Each number is 500 + 50 x the weight over its row's rms, rounded and kept within 0 to 999. Layers, rows and columns count from 0. Numbers have three digits each. The size before them is the row's rms in percent of the matrix's.

# layer 3 MLP up, 1024x256, rms 0.446, rows 793-892, columns 64-127
096:595496551548514525410524455346519528496455479537561569433497461509536563454488472448439473393434516494576616437490555576545524549438489507510494508501437529539498472431536460550433477509589494
097:447506473465489691531509545486503561465463481501545523541528486537567474539512463536513533522514517474490529597581440506518345576402587514531564463617487611486522454521490449536532533600498544
102:540516565515538499421464413442568374466545419486497364442522463544430564447474519556516510501481488488509535481554505443517473540514441508407510422442545412381506529504471495419479515535592469
096:466582499450516486448530587616456519609507570448482473526476582503475532446456507444524504595510589512501469531471479408569482441482536527535550506515424434482511501473561407473482447399468539
096:492452597501466456479462497509576503524536528567441501543458493449542503458480460518563491506526441459490482521523423582512563486468488468444581453482488509465591520474569542483515685536540498
096:492436494465531488538620464445466538545385554461533538439571489523457567464523469520446504446474487453493485473561521456526533564553477456472447593534460465418536488468525524409501545547425522
103:587387487426504443502502482405541466446502548531444521548470512490570551500496495527576515521491510499482661578455475536603480487392468493461449541476468486529510448525462559476550377435520603
116:477477436544449585517550520539481382518523547519490512565506570419610572468515482444549540555493485593431568578526513568526496455472433509481505544478452490530512603630538476531485541500486382
106:483518527469458557506446563554499527529456503558377476471545507518400492518396515599454499493453581522419505476469372453558527533549459580461529437503593532459506539485462598555569473612538514
091:540561482464496523494533502551476468512527478452560551530519459537421527471546569446561509564565427482478514565501459581476472478483404569472560500428446306620541487444472440424498586470540453
093:505453539492515514420531471550466553581440477460445507508485587511509454486448460521538482566442452454483451567555493478458512501448484535471579554527520484407429419566512526500434515488547475
097:508502445501459482426601539459486536475453546508430518455494522508508599570501461550474550522449496476586509466469554590534484503564599534496518505442482504496493527455501500581552461548474517
094:537504522510498542553457470569544555441523493511562496538452554524496541525565535609385491481470529543455492556523471445492492615480522489515488433532444481518631491500553492540522421510531371
092:464499398481483508509534504433493549477494549536486451584512535481448560477522607388597490479454571552531478455554539498454503496485540470501466468449592521576414589426451536524501465464501468
108:458557552534583493594455552551548518448511461529577454577517456558484459579542435491520535466531472495558456476406502448503454491449422521526390521488487440417499387503420452484426579462464500
100:529470558435441541436509436421485488482538476542526476476527516531510610534453506499486488480481465541578537488463495436514445454614537476560466473546535597498519496447501571594514477506568574
104:560436532580441526458456519471510538581517573529465542454583541521545420494535543482511452455502570475561473562489475511542572510520594491439560445514589575496431472498520531489593554581541564
102:576470454470548524490440461494501508430597467553582495472568576512456534509501584446478502539477488568588515537469510506478571462520493452494568511457422553432506542416486447471491447477516516
094:435576572442421452518502541515525594488515469430567558636485520515470489475426550479551460501527537535489465617384504479494440444493477487412531465485530481578561505470532589611510476496462483
098:481613454490526463448514520451497541452520489528646515519469592512520480535513535482563434431509557519306587527516540447556426535509459458537464448501536545488421495599451503482463502524456570
106:468439557518540588549507518451489531528507603428586492478539490435465527425519435465505531536525510466470631553547422544608498551520448485477432447519502425474521482518499480529507458523501518
101:535510494598485474492491500480502456486462501483591403556570497543497517598494474483543453489518528558489463441455571472531468544512479515473524540539452450525494534508430467483491479542454542
097:551464506528481525518628458595507478487503546520492517511512512555424432577571504475440555482495490519460508404501482510575447427520529483501419516582581470508548514499434519443479498528455554
101:516448425506564425562523516435460515477503426632412505449484446568490471503512415541558494385466540539522471462527534511488552523607483571447451537531464530484518493444444586532472546608376445
104:534493550487441414519507500499483530447522427406468538500489539553556487557474443397556479556543473476471492536511494548483433500446502481612502510557494423443447541509511491517487516515451529
101:548551435451434469534530554546548420447432538482461514443479621485517592481557465447485374533449475502549501530502441476459468533455477526450477544541498515542436487506602549638456544534523504
102:497445501560486567469510485512541559434560422529530541454501488523473579502417487538527476387501502499504430503468517541523434488541519522493479555476512506545516500508565482538593567494463476
098:523495532434472501497496564477555580509464520426580468384541547463653439443504549439425486396574510505491548441503536492474459536543487573490525470451551448600508420441468449505457518505590424
109:442522473490477489438464507540524493556536526511507450556562486535492529456442536538595513474508535531487456463566480446520565398451448493568403444545470450501369583451518418485427624527485561
100:591554465445437564525550511480470448480469447544464474586622442488470487405459459500552521505522515603491506575517480541473534472463516446634523411502464358494452481549505497467525492503446468
097:521515579471574492524509492462539508510496515450462450541487516501455439512496595551510537498457523482491497582448530569536524522451559553471495525413597505471606485488499499548469486467574434
095:478522500504596520563497549551477564514566535495497464515521410482448521632429498516553472442549549499488474460505456497480490458502510533588481461441519555531519448578506544515515533527505458
101:477547457536480480610576473611528515468491535520427442481582531453369460455552615429457496436585530450478434503526408453476498471419516527475568407580505509475456547564543560544426383529397552
101:535610512615459579454485400483555475398459530515478470453484527609587422452566439459475614467462539477447468513419571475584554454623453497438502563546546488565520518519523468370519519514474552
103:569544398514525454522527475435562413552403428528550492308505480499461548419551493464502585443584402470534476538481516506483558459418526550541522566475560565528566500400473528521462574410492519
095:578565464538511564470403478517561521500453566475530409513525445423509397442496461480501496507511458483500530444514572576390487447469442541488468534483460517515585358514536451572451387470486504
105:458530570520487553391488539510458486492461440506561562361535418364489522538556458502449406603524484540491485510494527443487553472516587469536460535584514542525505531457603495493504484446561473
103:626463437428579560507536545458382560559481499479418480468453476485581521585441483456612528533519502524518606435550442528560524564500522465514492510523553606573464515513578493478519527537533412
095:520485508477500547410435532506525500514492429481481445460558489372501455592562495469382484502473436501513560553563391570550553538509546602519482514510562517435479495506465473535475541481418446
099:515444463502523587414500538475529402521479490473588540539530529527515566534414553457469483445433524548435521414485471540443457524481451550513519449466506501536477571400523406456537500534589470
102:518476330510469491460504521486401608561541466583496490430528433454578423372435591526519530506468443571507464459587535526557564527494420421460441518585599527418426542409516477469501505577485471
100:443409437532487423426538556587450408528525442495529517523482448535558487504476461456533569557515459490457436391581473499508502560578545540479399470489524471506417525378427505531583423480547515
101:580491400530523524527436518585509463539467464589461432580469450431517590427541435543467483466509468461463557528390548588552526472519545479499656511482557548444442554437470445516565458571592416
099:564502487510394534513506445470502537541460506572552532507553384512499512439476607440428486549505524533552568460511433495504494462513487462491469440568427507494515490465442513486613372548552487
106:501494436521492485476531489487534441523564483447576565493539489406503516521489479486596436533536510626407497528487462499567426483503477559516483525485540399499452477566431539444434529478482441
098:390507572515415512530411481517516516549563414384498549546534438434464467479486505450580486522449563454464500447455436495438448408614413496538468522411579521500496478519609483511505520534530499
099:473520548455515613447448383423458486506509532475514380478563426536550599394495485527444461542547511509438406402565462489520565528507575488537523517468560560583457388573439493406445434510441450
108:471569429570483414478517481464483497630573429384571447523520516502520497385486477387504507490459494501501474471419529530494575515496394446479495412558462485587556399538446523501509537515402533
091:453493516552480629446460491525485507522408503515403463544580514530574512516502442494556564455527457454485525433446484483520534504490514463470486493551513474464450566498470549443516471549470506
109:450595476455459500367455455449498479512499451523513627442468394532476523532500516382549508511492535493493436481510498456550469538518504572533518488509487500534562462405471492567450470496470501
104:528425480528513476536511395499467555528508549539580514513459567522546563401555485468562566451518557494428406519534565545468471534462587486469619571488519540436464498524455522422561465519461544
109:429486536543578526496495527555549452582484551554527517416557629451499429528501553521489445428479528489452471518499510460473448473474455472430466505461512478500476494475452539513594444585562545
106:573507402530472609389517470465450444622475544511429566575486515513585528509520537483506522410430453575519504512543621527527508496465444568558559397445445486437446513485526448515462442397518557
100:590567535522532532547496488483472503442522569534529392582410530605533484497478529499521452539607443462491487568458482514564481524454441519494473499498503496467549402499464505544427509478447485
099:439422448544466424528495473488532507522454570501492439561513432469365543534543507502577414544515505496392503488527560472455562525501486484492563452511506438496451465577487451515510490456421538
103:427442440493527521494433480496486576483488490513445500429631555541492460459537492513521575473499534392500439427489489513513479459488428567437538448487480443464449491515525577318520526571531448
113:510578434451519501500553481479423446547412506483515519455439482548423497479586546434506589476489515560430492499412446610487416483473534495515440527467521454539607587463504559583430541490476389
101:456449496470481444576430463508436531495484533585468424474474471574396513499482579492516435478631482591526466538438547463542483555524621453474455534548549573482453438454371485461504525548570500
107:477439484548482499569484506585490529583593553504531485541507518499423446414598501486529660483490423483425424430509517438444521452585511550466518427487493497543448581520391534447492480550468501
097:413479497488578496520429522458455474526505574547445500487472436422533360499554491520538461499541449431550485523466573536587479397432507489451561395484451511419468515541432486480536441553454501
096:448461530455502484518516514501536469414483538478465585523514425423488549454452473505451357581493463441436539499499603443509567555457520511425464499494534507448479483513528494472359593454545495
106:514422551493487523513481476511604460471518575568581449446424490422502491584576519447498532494495519583527577505482497481483450497509479564530557545611520472531564486522528480474429482571498552
104:507499487546585448543448553410498419574513487493523446519378482534448559489601501516451445363493363464492483534454433498496492440523546459505497483543562536470427486531493511536499520526494516
095:491483521447523461409548441484486531570456483515484544420535487472490559444502474569521486502471561577530418429628526514481510486468562503470559591455512411510557500532521576599458409600519409
106:568458444485489500520461562590458473543555454496545497510487505443490431479515478522566474503481388585507534470487492526508522562554430366513498393557546463484478514455476559455483453497444597
103:535457470440519461458563408542457581562607573610546534462440504531587417472411490462521551475460542468411439390554467448492596468461516482502483455464613493448502542525525505514554546405530422
099:560563507508522531504545481468520507467500522583544540532431453550546460576486529544526522526483468466480458496372564473471458476527514505511554433455497611463509518518405486487596535552506532
099:445561515439505527533485599543514499519422555464479570442531442477542453491483414483540557453461620415439483519468448490559544490481522527517534553535473497439539465512506504460459561469495426
097:508450485420482500438497498440555501555545486536479383443479594502526437485466461526520555599475513499481516430519502490520385567493550548516500505434472456537522541480515454584530471547488535
093:527501448426565462493493571511553533471413506440496460475495450474445472467559565524445506593546506455456440503474578613576458463485507478427516439440434588508565597594482527501477469442459473
090:511483481542453551576483569451447456540512478507433639511523474535497500513562471617567509504495511511513536531569544497465532544580483471469478449573549572513498571482521527518524505588471605
101:558470434461454545509461412490494570448495455519478515568482422460546531517520487524494527470423623513521516473435531413518529490501490575506556539527461448513484426536455546535484414565496475
098:505430367382507489474449547431446537477483510525512468443564467424480548447438531503483469463534568583567478506448596516594513507459451479442518481545486571561444504484430474485511467510383513
097:518510491586559499514541592535541498515512526469512409602526586518518539462544580411418437570486509453510590572535456545544498557541635477562468512388421462550507518613480497491512518558496507
101:518535438591369420459439524510567474485556513546548463448412499516442515501495463519506353426494417463506474534472481498508434490527387584531510450463508574514465494515500533447504368503591450
096:491513470447440513532465492530470551541527516543423606580499455494524482539466481544556535415406479501476468512402555509571542492470436524520531539513492544482518514555562576476468400357477410
102:521479541485428499435491437620436536557468473508524496480512488540467550484554391451517483513461569502512491484388549522555609468452531532537472530459540469419472480530560397610442565502416514
090:531510485573475482609419425446559504473558541572508431488523435507534563471592481534474538357472533454465519477472465496585481443498494453535471532468524581507525519535454526506525505549558433
100:456554535511495439503478592440458476492637527551448388510589428441512588524519516484519598464437461428462386488528579500500445402464470449476534426409534500482434470522494568499558490463519456
094:530612415543490538526442520468489597548535433484544470536476396505540496527500495542573483507412422496453464588507540472474444491449455570484457565511561490493431417463627411455488577425543512
094:515438532449491529492615419525501517453511535536477463522478480549518461560500438420565507469531475539519402510486546484453418529602499496531473510526565489529577443483477514560480605581546501
099:426543490458543473474432448499443510485411482523479584551518523563467585477547484558472454506497452499517451494451587498516552383513406524588535513467408463573478463531533524490551459387403569
105:445544464443469436441529579577542476444490468533504509474536461406493428487574481491492481562451521499516475488524444513535506544504542428401479603478537492519406484521451532495531527483469495
094:557485496535505571490526557412499497440615505471515423498473515538479511531466525550596568552434488468456444601544542518499445499494516467436424512428461535556543504450568522464571404462469506
104:539528483531379458551443446433438578560451527465532403480535502494532465473499510598528494489581498526503484518550411507558542597467487516459514573457497467525562522650488527472500400527535489
095:477463575534452466513436559528540512532441460528410427438510544518521516512456411486476495476458575474491550524519472524524468474440493520583610507467452451533513454468447475481501593508491498
098:546572453507532463387533619514495530415503447523541539486483426632487552481508442518439465445530464558469543452487537483508467442517455450608503495571539580418498519511520477505469480541479487
100:531468442396538450499584396511487554519459470427572496412550509555418469526521462639425501448544429543429495485516437526528568517496436556538535486500544532572511494538510611475410482506442469
097:544586527437425497536477449464595536482530489456588470440509522499520445560552437531439636542541487490505457593403535513530556464514571473505503460561416541399439410466513497541531566465526472
104:514503513452560559579530553481456486564570486444422510491401469433420568495548456433512525405464467512487432487459516499506476351522571595485521556455529579562519519506494470493608481521505418
097:464428484549423515502487480529517537558505516520539480478566492580495626597465493479521535546531413464415526504520518451509569414571478537499527517469529483499518530411571517524542534494480494
101:463569516502434491479396432524466431457508529519531483478492483598528466531633547374486455490483556569495499411493504446530552487508511523400557532535580509516470509448467536400451468535561524
096:455411504425514482547544510546490529525539537429390442495475390555551432455497558531537475508338529448469551481480562446488573507500473523536512495466486554545505453450456536597584616489520544
105:469446446597492533394442561504446541506580356468601494456551543541496517524549549567403512481449345547524485480487647526542449550514483476444466488511560490425563479509469543513457509527583579
104:512484561433536530500512597509407486525575453493459520533567560434557495587429510443467461624542523548438515455461508437582456418591553433547435501455490448574477469516497533520431443589567600
098:557449465537434556471482607445397524568516564565515468495489525503484482526476463543489444537464525526446577495531524523502544582504472531535516458539488470499558508527535533427582470469475501
093:435569526550440470590553490460516431470472438576480493495596429470425538395540404412533429383591482553482555504478495494505498597559568505495420596591528471474512545466449574543515517500462510
089:569471420454450578508549557534578474527523485450415546533514592509544455522395451516506539487525464533479552477456556466485549419558575496567440438504464476534486514415489502587497498486496513
097:472538566507552479459505570495574571484476443462533390503484448509458542551392525475469437395605512408586454486550492583482521456530583443511494508491530547536555541508477539463526474437489514
099:502493479457516567564425508574477486474541396481525530442460491508477504393558531457583475520587483383420413515501495445429548489467442468470537472589480515533465376496495483486427533508445500